config = dict(
    n_kv_head=5,
    head_dim=32,
    d_mlp=640,
    norm_place='pre',
    positions='learned',
    init_std_up=0.0665,
    init_std_down=0.0665,
    lr_head=0.00465,
    grad_clip=2.0,
    decay_shape='linear',
    final_lr_fraction=0.0,
    batch_tokens=[16384, 32768, 65536],
    doc_mask=True,
)
Each number is 50 + 15 x the weight over its row's rms, rounded and kept within 0 to 99. Layers, rows and columns count from 0. The size before them is the row's rms in percent of the matrix's.

# layer 7 MLP up, 640x160, rms 0.0665, rows 252-295, columns 80-159
100:77 26 52 20 49 61 61 51 61 09 73 41 60 59 68 46 45 37 42 32 35 47 75 59 40 57 45 72 39 64 44 60 38 42 80 58 28 61 34 54 37 48 49 27 65 40 75 64 29 71 35 58 71 37 65 41 47 31 71 51 26 41 41 25 21 30 86 44 68 38 67 53 50 74 71 54 46 40 47 55
105:54 48 77 55 33 33 26 48 56 36 30 46 55 50 56 54 20 61 60 46 15 57 44 71 39 47 43 59 44 40 57 38 15 33 44 47 84 53 36 25 45 37 53 40 58 48 62 78 40 67 61 58 58 67 37 39 60 59 72 54 48 48 29 47 48 49 44 72 58 58 52 48 44 38 36 55 50 71 33 64
109:71 56 75 29 51 41 51 49 55 22 50 61 44 69 58 56 42 61 77 58 48 83 54 24 78 44 41 61 30 33 58 42 44 34 69 69 40 73 67 39 48 41 76 67 77 27 50 40 32 55 16 50 39 63 52 35 10 43 56 66 70 46 38 46 39 58 45 19 70 59 35 58 76 52 46 26 43 56 57 43
089:51 60 49 45 81 49 69 61 46 33 21 42 52 87 53 41 40 41 38 61 49 55 52 52 66 47 50 44 37 33 39 47 39 80 74 69 53 54 33 48 36 67 30 53 84 78 65 43 42 49 60 48 45 40 40 33 67 72 65 40 15 58 48 67 41 41 80 48 47 64 56 52 41 46 75 52 56 31 49 51
083:45 47 46 35 42 61 55 56 67 41 81 67 56 63 65 57 32 26 17 67 74 35 31 24 48 64 70 62 55 38 55 40 54 45 59 21 34 49 57 40 32 66 49 53 41 51 61 44 27 41 35 43 53 55 76 64 42 54 47 40 61 56 53 32 62 88 47 56 72 27 52 47 56 50 79 31 52 48 43 34
089:52 41 48 43 76 38 82 40 40 54 49 44 67 31 49 55 73 45 39 46 43 40 35 33 51 62 73 68 40 45 31 46 58 43 76 49 73 34 43 70 41 66 48 39 49 71 68 43 24 79 59 60 45 49 61 49 52 36 34 53 71 44 70 20 50 58 47 26 47 58 27 29 64 62 43 69 72 54 60 66
109:62 58 32 83 48 49 40 70 35 59 58 76 45 31 52 64 50 50 58 34 23 51 50 78 23 57 61 43 22 61 77 40 53 65 40 67 67 62 70 39 50 57 72 53 56 61 46 30 48 54 43 49 57 42 44 47 47 46 53 52 36 39 53 40 38 33 36 36 53 54 35 40 20 26 95 54 61 61 52 45
103:39 71 42 68 54 36 30 69 25 39 49 93 27 38 61 66 75 60 51 80 46 51 53 67 55 49 51 81 67 49 63 56 50 28 48 24 58 20 26 26 46 83 47 52 56 46 52 37 46 44 37 57 52 41 54 35 65 63 30 43 36 57 63 51 34 56 39 32 25 55 47 40 42 37 56 53 59 51 76 77
102:47 62 46 49 31 35 61 72 37 48 63 55 35 36 47 48 55 49 47 41 49 53 63 36 38 17 67 50 35 29 37 26 36 11 60 57 53 28 36 19 74 51 43 21 48 52 32 60 57 62 55 29 68 45 62 68 46 59 40 78 63 49 58 51 39 61 70 40 60 54 69 28 71 17 50 50 57 45 70 28
135:35 40 46 57 41 15 56 46 48 47 63 61 36 48 64 45 11 38 87 46 69 41 51 73 40 55 43 58 58 31 74 46 69 47 26 41 63 71 39 48 37 56 46 48 45 65 62 50 23 34 25 51 19 77 44 39 64 51 59 69 44 65 61 39 27 65 39 29 34 13 49 89 43 34 59 49 81 64 51 72
110:41 52 43 57 30 43 73 37 47 47 77 19 29 41 45 60 44 65 42 34 42 38 86 87 62 13 50 34 35 62 54 47 58 56 41 17 56 52 35 49 73 55 48 48 51 27 47 37 31 74 29 41 55 46 36 36 58 67 58 50 57 15 52 63 59 20 62 42 46 39 33 75 38 52 49 23 62 30 53 46
091:44 47 47 87 76 43 65 32 51 38 55 26 78 65 45 46 02 30 79 22 66 52 63 56 66 56 49 55 45 57 53 35 42 52 21 48 39 39 55 40 58 73 65 39 54 43 29 54 64 23 59 37 58 21 65 41 33 38 64 35 54 51 20 49 75 46 51 56 44 52 56 47 41 40 73 46 51 70 49 70
108:82 43 64 44 59 37 70 65 45 50 59 48 32 59 25 59 45 56 30 44 47 48 63 63 74 46 67 56 32 54 60 65 63 40 69 64 51 47 39 43 11 64 64 52 49 38 36 50 38 31 60 40 52 64 71 87 65 38 67 44 51 29 54 34 34 57 44 44 59 49 53 63 36 63 63 47 65 36 55 35
110:63 32 73 49 53 50 49 72 44 41 58 59 60 49 39 64 55 33 45 69 92 65 31 58 43 84 54 24 51 70 43 40 32 64 44 13 41 52 40 69 13 47 70 40 56 32 51 55 24 47 57 64 58 47 32 56 48 45 43 62 66 52 63 61 82 70 86 71 52 49 47 50 47 30 70 42 42 47 46 44
104:58 49 50 63 38 48 35 29 34 62 48 71 76 62 67 54 63 32 56 37 48 56 54 53 48 24 54 45 34 59 57 40 45 65 64 48 69 44 58 55 37 48 65 54 32 56 81 61 25 47 35 20 66 13 58 61 65 60 45 47 32 43 60 44 39 46 50 44 54 38 55 43 40 60 31 60 61 51 65 55
100:67 72 45 62 82 41 51 41 38 58 54 32 74 38 45 74 71 52 73 59 54 75 65 61 45 62 41 19 61 29 47 45 57 23 42 55 72 41 62 71 47 34 54 70 30 33 61 39 42 58 36 53 52 63 67 38 24 36 49 57 59 40 37 52 45 42 25 31 73 56 53 23 54 32 51 51 49 59 32 32
102:37 58 41 27 58 41 50 40 25 68 61 37 53 67 48 32 17 62 58 53 53 28 44 72 32 49 20 45 58 41 56 50 66 58 37 62 93 58 65 49 50 45 24 43 28 53 54 67 35 61 64 14 36 48 24 59 47 43 54 44 35 48 80 40 46 45 41 58 58 68 42 54 58 54 60 39 24 45 64 35
091:58 71 52 44 21 20 61 44 27 42 45 58 51 56 53 59 35 66 49 44 33 69 47 59 69 41 43 47 35 43 57 37 65 50 40 45 55 45 30 59 28 55 49 39 56 35 77 37 44 52 57 32 80 58 57 66 32 45 74 47 39 63 47 77 07 40 59 29 23 49 41 34 92 39 24 99 48 79 49 77
086:62 65 51 51 64 49 53 50 65 39 41 12 65 70 63 38 60 53 66 18 55 47 56 49 68 70 41 49 55 17 63 47 42 74 83 58 34 59 30 55 29 34 65 51 59 48 47 68 22 48 38 29 20 44 54 47 52 54 63 57 67 42 36 59 31 71 76 47 52 71 57 62 52 68 24 34 49 57 52 29
107:52 70 35 54 53 54 53 55 28 28 52 33 58 73 44 63 21 55 42 72 54 61 45 48 46 27 50 36 31 21 67 23 38 45 37 77 77 56 63 56 34 21 62 37 56 27 64 47 56 53 39 49 60 50 55 23 54 78 45 57 40 50 63 40 30 57 56 53 17 52 62 47 65 33 34 24 75 30 46 63
092:63 30 67 42 54 55 48 64 54 40 35 72 78 69 26 41 50 46 47 43 28 53 76 38 53 71 63 32 56 32 34 21 42 49 69 55 31 30 51 56 57 60 56 48 59 49 42 57 66 67 36 50 51 40 20 64 31 40 28 34 66 56 44 44 53 20 54 61 70 38 63 57 63 39 70 69 44 47 48 71
099:44 54 83 52 59 46 59 63 60 57 59 85 71 71 40 86 82 60 21 68 43 39 60 49 55 77 64 40 12 37 38 41 19 60 57 33 48 64 26 29 78 27 58 44 63 49 72 16 70 47 37 48 51 38 34 43 52 66 39 57 37 45 57 61 40 50 53 44 62 65 58 65 31 52 68 58 80 27 34 58
107:49 92 57 42 56 45 37 51 43 33 56 38 73 54 70 26 52 53 54 63 35 47 63 66 63 55 35 79 56 84 69 52 36 24 41 54 74 46 44 19 55 67 35 48 59 46 35 75 59 67 37 37 37 31 26 42 61 15 58 28 36 30 26 51 17 46 59 45 57 44 45 64 57 15 43 70 50 53 45 55
094:73 42 64 46 65 47 41 56 50 49 82 41 55 60 18 70 30 38 69 45 05 36 28 34 65 41 62 52 34 71 34 53 38 60 43 54 35 35 57 51 58 74 59 34 44 60 49 28 31 38 50 64 68 64 73 25 07 69 63 25 45 72 53 45 11 47 42 57 38 40 31 33 41 47 49 52 45 53 34 87
092:71 63 55 41 54 42 45 64 32 40 69 46 48 11 64 68 85 49 75 29 32 27 53 50 04 59 67 37 60 47 57 39 58 43 34 45 54 81 67 57 56 57 65 49 29 41 45 65 73 73 49 26 85 48 43 61 59 70 54 55 32 71 59 57 64 61 22 38 60 49 37 28 59 57 65 56 54 54 44 40
099:57 45 38 43 70 49 57 46 29 52 32 29 74 65 49 52 94 57 25 36 53 25 49 62 45 46 51 64 71 24 66 46 27 24 55 69 42 46 48 50 47 44 53 44 81 44 60 54 46 29 32 68 44 45 65 28 50 32 40 46 57 71 50 61 46 54 63 39 54 28 31 43 34 20 49 37 37 65 50 41
094:45 59 55 42 62 57 53 47 47 74 34 84 44 45 43 46 59 23 12 58 70 37 55 59 56 58 56 61 46 24 81 54 41 58 76 38 21 59 33 46 40 66 43 28 67 77 64 60 50 47 41 39 49 48 64 42 51 17 49 49 59 66 49 47 50 56 40 46 64 36 51 59 36 34 40 71 47 44 48 45
099:65 20 66 76 68 55 35 77 41 63 42 49 59 36 18 44 43 44 45 67 48 53 35 62 49 51 66 58 23 36 53 64 46 56 65 26 37 50 52 66 64 46 54 28 84 53 67 50 38 35 65 58 51 59 47 71 20 58 49 52 52 33 73 35 73 59 48 45 53 78 52 67 79 47 49 46 33 41 53 54
087:72 49 50 50 50 62 49 75 53 45 63 39 64 45 45 63 55 32 74 38 57 67 52 54 32 56 42 63 29 61 41 69 51 57 26 45 40 30 36 69 54 60 47 57 36 63 44 34 27 54 55 77 68 49 74 45 51 56 47 20 64 20 32 51 49 30 54 49 33 42 55 71 36 79 25 35 67 39 54 49
088:35 34 55 59 39 35 72 39 66 73 72 47 64 77 58 43 55 49 31 46 71 43 44 45 34 55 76 78 31 61 41 40 35 56 68 63 54 41 35 41 55 74 39 17 38 34 53 45 46 54 48 56 47 51 41 40 47 19 48 35 72 36 15 48 44 59 79 53 34 33 16 55 26 48 75 58 57 45 31 87
102:65 51 36 55 62 49 34 43 52 48 63 59 65 50 34 58 63 19 44 34 39 71 62 22 54 62 44 34 42 58 39 62 52 79 68 94 51 49 47 53 52 64 39 22 12 44 27 28 59 75 35 65 47 38 64 43 17 42 58 65 35 44 54 41 26 65 42 52 78 46 44 65 45 48 53 64 44 64 36 42
105:59 71 37 69 38 47 28 31 66 60 30 49 41 65 49 35 52 73 46 26 51 41 41 63 12 30 68 69 59 46 54 69 48 48 56 54 40 18 62 76 48 63 44 25 48 40 33 52 43 37 68 57 65 29 65 41 32 29 47 34 75 52 82 37 38 34 62 57 44 34 37 19 39 43 37 54 31 58 51 83
099:42 57 46 62 52 64 49 23 34 61 47 40 58 95 51 58 35 24 71 34 38 47 58 49 68 65 63 59 43 67 56 41 38 44 54 79 42 46 51 30 66 37 34 36 38 57 62 46 53 56 42 48 64 52 70 61 43 52 84 62 30 22 40 17 46 21 47 66 64 64 47 48 79 17 46 50 32 72 77 59
109:44 60 43 47 26 57 38 41 67 35 56 52 43 50 61 56 47 37 64 49 81 69 46 52 33 52 54 71 41 45 41 28 54 38 13 59 35 52 13 32 54 44 28 70 50 38 59 71 53 44 59 77 68 32 66 50 44 33 73 42 37 67 45 42 36 45 30 41 35 41 68 48 37 29 43 38 88 76 59 72
094:60 50 54 75 39 57 64 69 59 42 62 73 46 49 61 81 41 54 65 80 50 64 68 42 48 40 29 69 41 25 39 35 45 24 53 65 63 50 47 51 66 47 50 53 57 41 75 36 42 56 51 57 38 51 42 39 68 73 68 49 73 31 62 27 23 48 63 35 40 62 49 57 40 40 38 66 41 44 52 56
100:60 41 48 39 34 56 67 61 51 66 46 51 69 48 32 73 55 48 44 40 59 57 47 45 37 47 50 24 31 48 75 52 63 52 69 63 45 34 62 38 69 38 34 19 79 08 67 50 59 62 30 43 55 59 38 55 70 47 73 68 52 10 35 69 36 34 81 48 59 50 41 58 55 34 56 32 47 53 66 51
104:64 48 28 72 54 75 57 53 71 43 41 65 49 48 54 33 50 50 53 44 54 59 19 41 58 66 68 38 46 62 72 45 32 30 59 35 39 39 55 64 51 58 26 21 39 22 65 25 55 37 53 51 58 60 53 62 72 47 55 56 58 35 79 41 32 39 79 73 53 75 43 45 18 46 54 10 64 32 63 57
111:51 36 31 55 55 87 51 51 59 63 46 36 61 45 45 50 45 56 29 22 50 38 31 64 28 55 45 39 24 54 38 61 61 54 43 41 69 64 81 61 36 52 47 61 62 47 40 36 41 58 42 63 33 30 36 52 55 61 59 39 50 21 69 58 41 27 55 24 17 29 55 67 54 43 32 41 68 61 22 65
098:76 32 43 30 62 75 36 90 45 69 44 68 30 57 69 19 32 78 67 52 64 59 35 65 35 61 42 66 52 48 39 56 51 37 57 45 18 55 75 36 47 50 70 37 43 27 57 59 33 76 59 61 73 54 40 35 70 37 51 50 29 54 29 38 44 36 40 52 57 73 69 54 35 58 59 53 46 52 60 54
101:40 35 42 48 41 61 84 70 61 70 48 22 59 34 42 35 21 39 32 58 55 91 68 54 48 62 49 53 46 28 52 24 46 43 32 56 67 42 64 73 55 58 59 43 36 56 80 61 31 40 35 74 50 29 65 38 68 77 81 64 52 64 64 39 46 66 64 45 49 53 67 55 27 42 54 48 68 40 53 21
099:65 68 61 51 27 20 83 36 59 45 54 60 78 47 51 44 35 50 55 50 74 56 44 47 39 55 30 51 50 63 25 29 57 25 65 49 60 44 74 69 41 54 53 31 51 50 16 59 36 57 42 72 42 14 31 37 55 78 38 37 62 51 51 58 52 45 57 35 67 62 13 55 45 33 58 80 78 46 51 43
095:41 41 48 52 29 71 25 52 40 39 61 59 66 23 42 55 29 48 59 48 71 49 45 32 72 61 45 64 62 32 75 56 71 53 38 71 67 33 61 69 22 61 35 41 10 46 39 31 46 64 62 32 71 36 49 29 61 39 47 29 60 30 41 63 46 39 62 67 48 51 35 57 37 74 37 43 24 30 44 45
086:55 53 42 28 52 62 55 58 42 36 60 32 72 62 73 44 39 66 41 74 54 44 34 57 59 46 53 41 55 27 63 49 67 40 66 34 51 82 52 54 74 56 33 57 49 42 56 54 27 65 15 47 63 64 71 32 55 45 23 30 36 01 40 62 36 60 59 55 37 49 39 62 61 47 63 51 45 64 63 57
108:52 30 57 72 36 53 50 40 19 65 37 57 60 26 40 48 57 17 56 69 24 29 57 56 33 62 48 28 50 31 43 38 45 95 42 84 65 60 37 64 33 67 41 42 57 41 63 59 49 45 53 71 34 57 40 47 75 64 33 24 68 67 64 75 31 39 42 34 56 46 28 44 30 22 56 55 31 55 48 40
# layer 7 MLP down (transposed), 640x160, rms 0.0665, rows 252-295, columns 80-159
098:42 38 52 58 47 89 42 33 40 42 90 57 51 16 56 38 40 44 59 56 22 34 21 49 31 66 54 52 72 70 66 60 53 55 48 62 44 39 57 72 41 37 53 38 50 34 33 64 69 71 43 48 53 49 21 45 55 40 62 44 30 69 44 58 80 62 52 31 46 69 45 65 47 59 33 59 52 45 43 44
105:32 38 40 55 59 57 75 47 50 61 69 46 43 46 48 57 51 38 49 52 70 79 68 76 31 58 55 50 51 94 27 28 74 49 53 71 06 36 49 68 45 70 30 35 47 55 44 50 46 21 54 51 31 47 45 86 25 30 37 60 60 54 54 36 34 51 61 28 51 46 41 42 34 83 46 46 74 53 60 62
106:54 77 66 38 42 34 39 62 37 37 45 55 65 71 52 64 52 56 57 42 85 50 40 53 36 62 59 63 27 45 45 35 36 58 56 67 44 69 70 30 76 59 32 41 48 59 50 47 35 20 76 61 44 65 53 36 31 59 70 65 34 39 49 61 52 78 45 33 76 48 66 46 62 52 53 51 31 50 59 74
087:59 50 35 69 43 80 32 24 32 72 48 52 27 49 49 40 71 44 30 43 34 55 62 57 51 37 42 23 39 31 69 70 51 49 39 53 60 35 64 55 75 67 42 59 55 46 20 29 40 38 41 24 49 41 59 36 70 56 59 34 31 19 60 40 83 39 67 70 30 57 39 28 56 62 52 40 38 44 34 56
089:64 64 58 52 59 59 46 10 57 50 61 74 64 71 53 57 47 36 48 57 62 44 16 58 43 38 68 60 61 47 55 57 57 56 41 44 42 56 74 62 70 38 46 39 46 43 60 64 45 67 46 31 54 57 51 66 78 49 19 58 53 50 38 53 52 28 58 46 18 47 63 42 36 69 26 59 45 42 26 77
094:34 33 53 42 44 43 43 39 77 39 71 52 42 45 51 40 38 77 35 72 31 52 62 43 43 63 87 26 30 34 40 61 55 39 52 31 51 51 99 49 74 69 37 33 34 38 29 56 59 42 49 56 79 33 46 39 48 30 74 34 58 47 47 75 47 41 19 57 44 53 52 62 80 73 68 71 32 62 55 68
114:60 60 63 55 20 31 67 65 57 67 46 74 63 66 27 75 78 50 32 53 60 45 33 45 59 96 55 53 47 57 84 48 23 31 48 43 61 27 30 44 63 40 64 43 43 35 43 46 28 64 73 27 52 54 52 64 55 60 72 83 48 63 32 35 18 54 28 60 50 68 37 34 47 48 52 43 53 53 65 72
096:34 47 28 41 71 62 39 58 43 52 52 31 22 36 53 37 69 44 65 23 60 64 55 41 45 55 28 47 68 72 28 74 36 45 29 41 44 54 66 39 61 34 91 48 58 62 38 51 77 35 58 59 53 61 36 40 79 58 50 88 38 41 50 51 67 75 53 57 59 53 49 13 32 57 71 58 31 35 55 54
104:46 36 35 50 67 62 63 57 92 43 68 53 48 73 36 60 43 42 54 52 67 84 44 48 72 40 54 38 43 46 20 68 59 45 03 31 37 48 36 31 43 45 52 53 46 41 38 32 58 57 45 63 77 52 46 18 69 58 52 56 49 27 61 61 24 70 43 43 52 49 54 51 32 60 29 41 65 36 56 67
158:43 44 59 55 36 40 44 40 55 22 70 62 57 55 65 39 47 36 69 51 79 43 54 44 41 48 51 49 53 20 67 43 37 51 40 28 80 75 53 38 48 61 64 52 36 35 66 40 57 36 31 62 73 19 43 49 69 44 78 47 41 61 61 32 46 45 30 44 49 53 78 70 65 35 54 66 58 57 57 55
105:31 52 71 45 82 49 40 38 32 35 71 27 27 78 76 61 47 72 25 76 58 34 45 47 44 65 63 63 52 44 66 53 31 58 70 47 47 65 41 35 59 61 65 33 60 63 69 55 44 70 50 43 50 27 99 50 29 55 62 53 41 57 21 42 62 49 26 58 47 60 39 80 60 46 43 69 37 44 62 35
095:68 61 63 42 58 67 68 40 38 56 46 54 57 55 77 51 75 60 38 44 35 37 51 35 69 34 69 38 32 47 42 69 65 61 85 38 28 34 64 28 44 39 41 32 77 53 28 45 64 55 96 52 34 56 54 44 50 45 38 26 71 36 62 78 60 48 50 64 55 59 59 29 61 75 45 64 60 47 39 54
103:48 48 83 75 49 57 54 96 49 23 62 52 48 20 44 65 42 45 85 62 57 57 79 39 49 33 36 55 48 11 48 61 53 69 44 33 73 59 58 75 55 50 61 42 52 58 50 52 49 54 61 37 51 57 65 61 78 52 50 66 45 58 68 47 44 49 39 71 63 95 55 38 45 66 49 61 57 55 44 39
101:38 52 46 35 57 48 27 34 58 58 39 42 42 24 45 50 36 56 62 48 61 36 51 67 53 55 34 40 43 66 56 50 56 47 36 73 49 41 69 50 65 43 49 31 39 66 27 31 41 60 18 42 36 34 49 44 40 54 68 34 74 57 38 38 29 48 35 32 58 56 32 48 49 60 58 40 48 65 56 15
104:31 31 25 41 51 71 19 23 74 66 23 89 42 44 44 33 56 53 56 44 52 31 31 60 37 46 54 44 77 63 31 38 62 47 30 42 34 52 43 41 38 66 49 87 29 24 63 44 41 55 43 32 56 61 37 46 51 36 66 22 39 49 44 51 63 49 54 39 25 73 42 46 32 67 51 44 32 31 51 30
103:20 38 54 52 55 68 58 59 40 56 29 32 61 33 79 56 35 53 17 77 43 75 35 70 38 73 59 40 47 43 35 27 43 55 49 49 42 30 45 59 33 55 33 69 38 43 73 71 63 09 58 86 48 59 42 56 32 32 43 55 69 60 41 58 54 27 70 44 43 31 35 53 46 70 57 70 23 52 60 53
102:79 58 50 70 36 85 47 57 69 32 50 49 41 38 49 70 84 46 57 58 49 53 45 32 47 82 68 66 41 29 66 39 27 39 59 46 47 51 49 46 36 26 37 58 75 54 96 64 65 44 41 32 50 45 65 41 35 34 61 51 61 48 47 34 52 71 23 50 53 68 50 36 62 62 43 60 40 17 63 51
092:40 37 61 75 56 71 44 69 55 76 44 63 28 34 31 62 45 46 44 33 76 30 69 53 39 54 45 49 51 50 80 51 58 62 54 47 30 57 58 58 46 50 63 46 66 78 31 77 68 64 59 79 51 66 36 72 49 58 51 41 22 66 56 39 78 67 34 51 65 51 44 54 51 51 41 51 50 20 42 64
084:49 43 29 33 36 31 35 27 62 53 31 42 55 58 63 64 41 79 41 54 61 51 55 51 49 46 74 55 51 63 52 32 42 38 57 58 47 69 38 67 76 35 46 44 70 51 63 33 45 46 42 62 71 45 45 44 12 37 57 54 58 62 60 57 65 65 32 55 41 74 40 30 25 22 38 40 61 13 57 82
105:53 54 33 59 58 29 52 42 61 63 35 24 39 51 60 51 64 23 67 59 04 57 50 52 29 25 38 76 81 76 40 51 57 62 57 65 34 53 54 45 51 54 81 56 41 46 33 50 29 54 35 55 49 51 29 57 35 68 41 64 34 63 44 33 51 48 40 61 61 46 32 38 24 72 35 49 50 53 72 55
091:34 51 37 52 35 55 37 52 60 60 63 50 33 61 68 59 57 29 39 50 48 45 19 50 43 31 29 59 62 73 61 51 29 53 67 46 57 47 37 61 24 36 55 52 53 45 70 41 46 35 38 49 37 28 39 53 55 44 65 84 36 58 65 44 63 37 39 85 49 59 74 67 55 45 44 46 21 51 52 34
101:36 77 41 85 42 54 32 56 36 57 31 70 59 42 44 56 37 50 67 33 43 70 79 47 33 36 58 72 49 65 44 49 43 46 47 48 41 51 58 47 53 46 48 47 23 49 19 66 32 87 56 69 40 47 77 36 36 68 61 43 48 50 40 20 58 33 49 54 35 60 75 71 59 48 56 49 37 68 30 49
110:57 45 64 60 21 45 00 45 56 57 49 47 53 45 48 52 55 70 25 67 68 50 56 42 43 90 69 68 40 29 34 58 56 23 51 39 68 35 52 64 67 44 71 51 56 44 42 28 65 43 52 55 47 32 64 56 48 43 46 39 29 50 33 54 35 51 53 49 42 66 67 32 51 40 54 58 81 66 56 65
096:77 41 65 15 10 71 45 53 47 39 52 66 38 65 66 51 59 48 43 66 27 54 31 75 39 37 53 67 54 36 57 46 43 60 49 42 44 53 62 65 52 63 22 48 72 64 56 31 40 37 43 58 52 39 47 57 48 50 41 49 35 55 48 62 66 56 60 50 63 37 43 36 60 48 46 11 33 37 45 54
090:36 57 80 57 46 44 62 49 37 39 38 41 37 79 47 72 25 53 36 68 46 65 28 46 72 45 43 42 57 43 47 48 69 66 23 31 29 37 61 39 63 46 70 70 60 40 42 54 38 33 39 37 15 44 57 32 76 65 55 58 41 39 58 62 59 30 69 71 22 35 41 59 57 29 33 36 75 31 61 70
102:50 43 57 33 63 64 57 36 41 54 17 16 58 43 42 44 26 87 75 57 50 45 56 27 80 86 48 22 36 40 74 50 31 40 32 46 63 66 61 53 29 60 41 64 68 49 55 50 57 73 48 54 56 31 37 55 41 33 65 68 81 54 60 38 58 15 52 34 39 37 53 28 70 54 43 63 46 37 44 47
088:54 72 58 42 65 56 49 40 45 55 54 67 53 60 48 32 39 72 27 65 32 49 56 58 77 65 57 31 81 84 35 59 58 42 42 26 53 80 61 44 57 40 10 49 47 65 37 45 50 62 50 24 37 58 71 56 83 62 47 67 69 50 45 51 49 64 42 66 72 60 77 47 47 51 67 59 43 10 38 69
106:47 49 37 27 47 40 26 35 74 73 44 61 33 54 54 54 41 49 45 24 52 28 43 43 52 41 43 58 67 38 62 45 34 66 45 40 57 58 34 69 60 44 64 39 51 43 22 47 72 52 61 38 54 52 66 44 60 59 36 54 67 81 64 80 32 44 34 52 42 51 72 34 50 23 44 66 65 45 56 76
093:37 44 79 31 65 28 59 34 64 56 76 73 55 64 47 48 45 43 49 52 45 58 41 69 53 65 24 43 52 86 50 53 54 38 56 42 58 56 72 36 55 52 42 23 48 63 42 66 63 61 58 39 58 80 65 76 17 55 53 45 23 41 70 74 69 27 36 63 72 65 34 42 46 47 48 57 54 59 55 61
087:67 44 61 80 63 66 44 34 49 56 46 52 41 76 45 53 79 52 40 44 54 62 32 22 46 50 43 58 36 57 28 47 55 74 56 46 64 37 39 46 46 50 51 57 68 66 44 42 48 53 84 00 43 42 69 60 42 55 41 65 60 44 52 52 54 35 39 59 39 45 81 44 60 46 74 59 35 47 63 36
100:50 50 59 53 34 60 33 10 33 23 37 62 75 52 43 30 40 44 45 43 38 57 52 52 24 57 69 45 53 54 29 68 19 23 37 46 64 66 71 53 59 50 69 51 44 25 50 54 58 33 75 37 30 47 62 56 78 59 65 43 55 24 44 57 45 56 67 49 53 35 37 54 62 64 51 40 48 47 37 57
100:55 63 86 48 48 30 67 68 49 45 43 72 47 60 45 63 39 39 44 60 66 50 66 44 56 64 57 25 26 45 39 26 70 50 72 67 31 46 48 38 41 69 49 35 55 60 99 20 36 44 56 60 25 47 50 84 60 60 35 85 36 45 55 42 41 68 44 54 48 59 43 45 79 42 43 50 55 48 54 51
100:47 43 52 73 55 30 30 63 39 44 56 57 88 56 64 51 52 45 47 53 62 23 83 31 38 70 54 51 39 85 36 52 59 56 79 40 71 66 66 43 35 73 27 43 62 55 39 32 39 35 48 57 66 59 48 54 63 70 64 44 55 57 34 60 22 54 56 34 65 35 47 42 55 57 62 53 44 48 34 57
107:64 38 52 26 37 61 52 45 38 55 49 47 47 68 62 69 78 38 44 63 39 47 20 69 44 61 50 34 51 30 60 46 39 61 32 47 25 56 21 72 29 52 36 63 54 46 79 77 64 40 76 44 36 29 42 58 39 63 27 27 66 52 51 48 48 68 67 65 55 63 57 62 35 53 67 59 47 46 65 44
087:40 38 58 60 47 36 41 27 41 64 52 48 48 53 67 53 81 61 66 43 30 57 57 52 56 49 80 47 35 77 37 36 62 36 43 32 41 49 26 60 62 60 44 47 48 65 37 33 56 33 30 55 55 48 67 38 49 56 42 44 37 54 57 44 75 41 61 43 57 65 35 38 84 21 41 44 35 50 10 49
091:73 51 63 61 38 45 63 54 34 39 76 81 37 25 45 38 73 24 47 55 53 41 39 59 41 45 32 58 48 68 46 27 56 35 30 56 79 27 42 36 36 20 45 71 92 43 63 57 64 42 55 59 40 46 30 64 28 39 31 49 55 60 59 35 68 63 46 75 62 69 48 67 52 62 30 58 28 65 64 16
099:56 68 38 29 55 45 42 43 60 73 66 54 41 52 33 72 34 48 58 72 57 32 37 51 53 21 34 39 45 55 54 47 56 34 79 50 56 25 34 38 34 51 70 48 50 49 57 58 25 50 35 29 44 39 41 57 34 73 52 39 44 75 46 45 63 74 39 16 53 19 39 54 77 65 44 51 41 68 59 37
119:20 64 46 27 51 34 38 65 64 67 39 68 69 39 59 37 45 42 47 59 46 63 53 50 50 42 41 63 61 80 32 60 68 47 63 48 56 58 50 33 99 52 33 54 44 58 53 45 49 56 52 30 60 33 31 23 54 30 37 41 42 25 65 52 45 54 31 04 52 43 22 81 26 44 62 77 57 60 21 56
093:33 39 41 46 20 66 42 00 56 50 37 43 27 30 45 57 43 79 61 46 31 36 53 57 52 18 57 33 48 73 34 70 48 63 49 70 45 47 53 53 56 40 39 59 64 59 71 62 46 58 40 72 70 60 59 46 42 78 64 40 38 56 57 50 36 82 79 57 58 51 38 45 31 55 84 43 48 30 52 59
103:58 35 37 63 54 49 43 60 38 32 81 47 69 51 66 29 59 44 69 45 25 46 58 47 46 59 19 44 42 64 94 58 13 43 53 67 54 50 49 43 61 73 75 61 66 37 67 37 57 41 62 74 23 19 61 25 55 69 57 66 61 51 65 27 43 45 35 58 51 52 62 68 73 59 61 39 76 58 60 52
100:39 49 54 53 44 55 57 38 34 47 47 51 53 33 32 57 72 61 45 36 55 54 43 32 20 54 57 42 16 00 46 55 44 71 70 47 42 57 64 45 67 59 53 74 47 55 45 78 58 42 60 66 67 27 61 63 34 29 57 19 59 55 59 40 40 45 16 85 49 45 67 30 37 65 29 68 29 63 22 57
096:43 65 68 44 38 37 80 47 53 45 36 34 50 29 67 66 77 35 45 50 52 75 66 50 65 48 20 27 59 47 43 43 45 57 51 62 66 69 35 23 67 29 73 42 58 40 54 71 57 46 41 65 44 54 44 37 95 21 67 43 34 62 36 46 61 67 38 40 31 47 56 69 50 63 53 51 55 43 69 44
093:61 57 57 76 35 09 59 40 61 24 53 19 61 31 68 60 60 76 35 68 55 26 63 66 52 43 29 47 72 65 67 61 51 09 28 34 40 42 65 54 42 67 68 33 47 41 31 66 48 80 05 54 40 55 50 64 74 57 60 62 45 42 36 27 53 47 71 41 66 68 28 64 39 45 60 49 35 39 53 31
102:29 47 51 50 50 35 43 90 65 72 49 74 53 72 52 26 59 62 69 59 67 71 56 63 42 39 74 43 72 38 42 80 42 55 41 66 39 22 33 28 57 56 64 50 53 74 39 30 73 23 41 39 49 65 47 24 54 22 44 32 56 51 57 54 32 59 51 33 66 83 78 59 43 62 84 38 57 52 71 51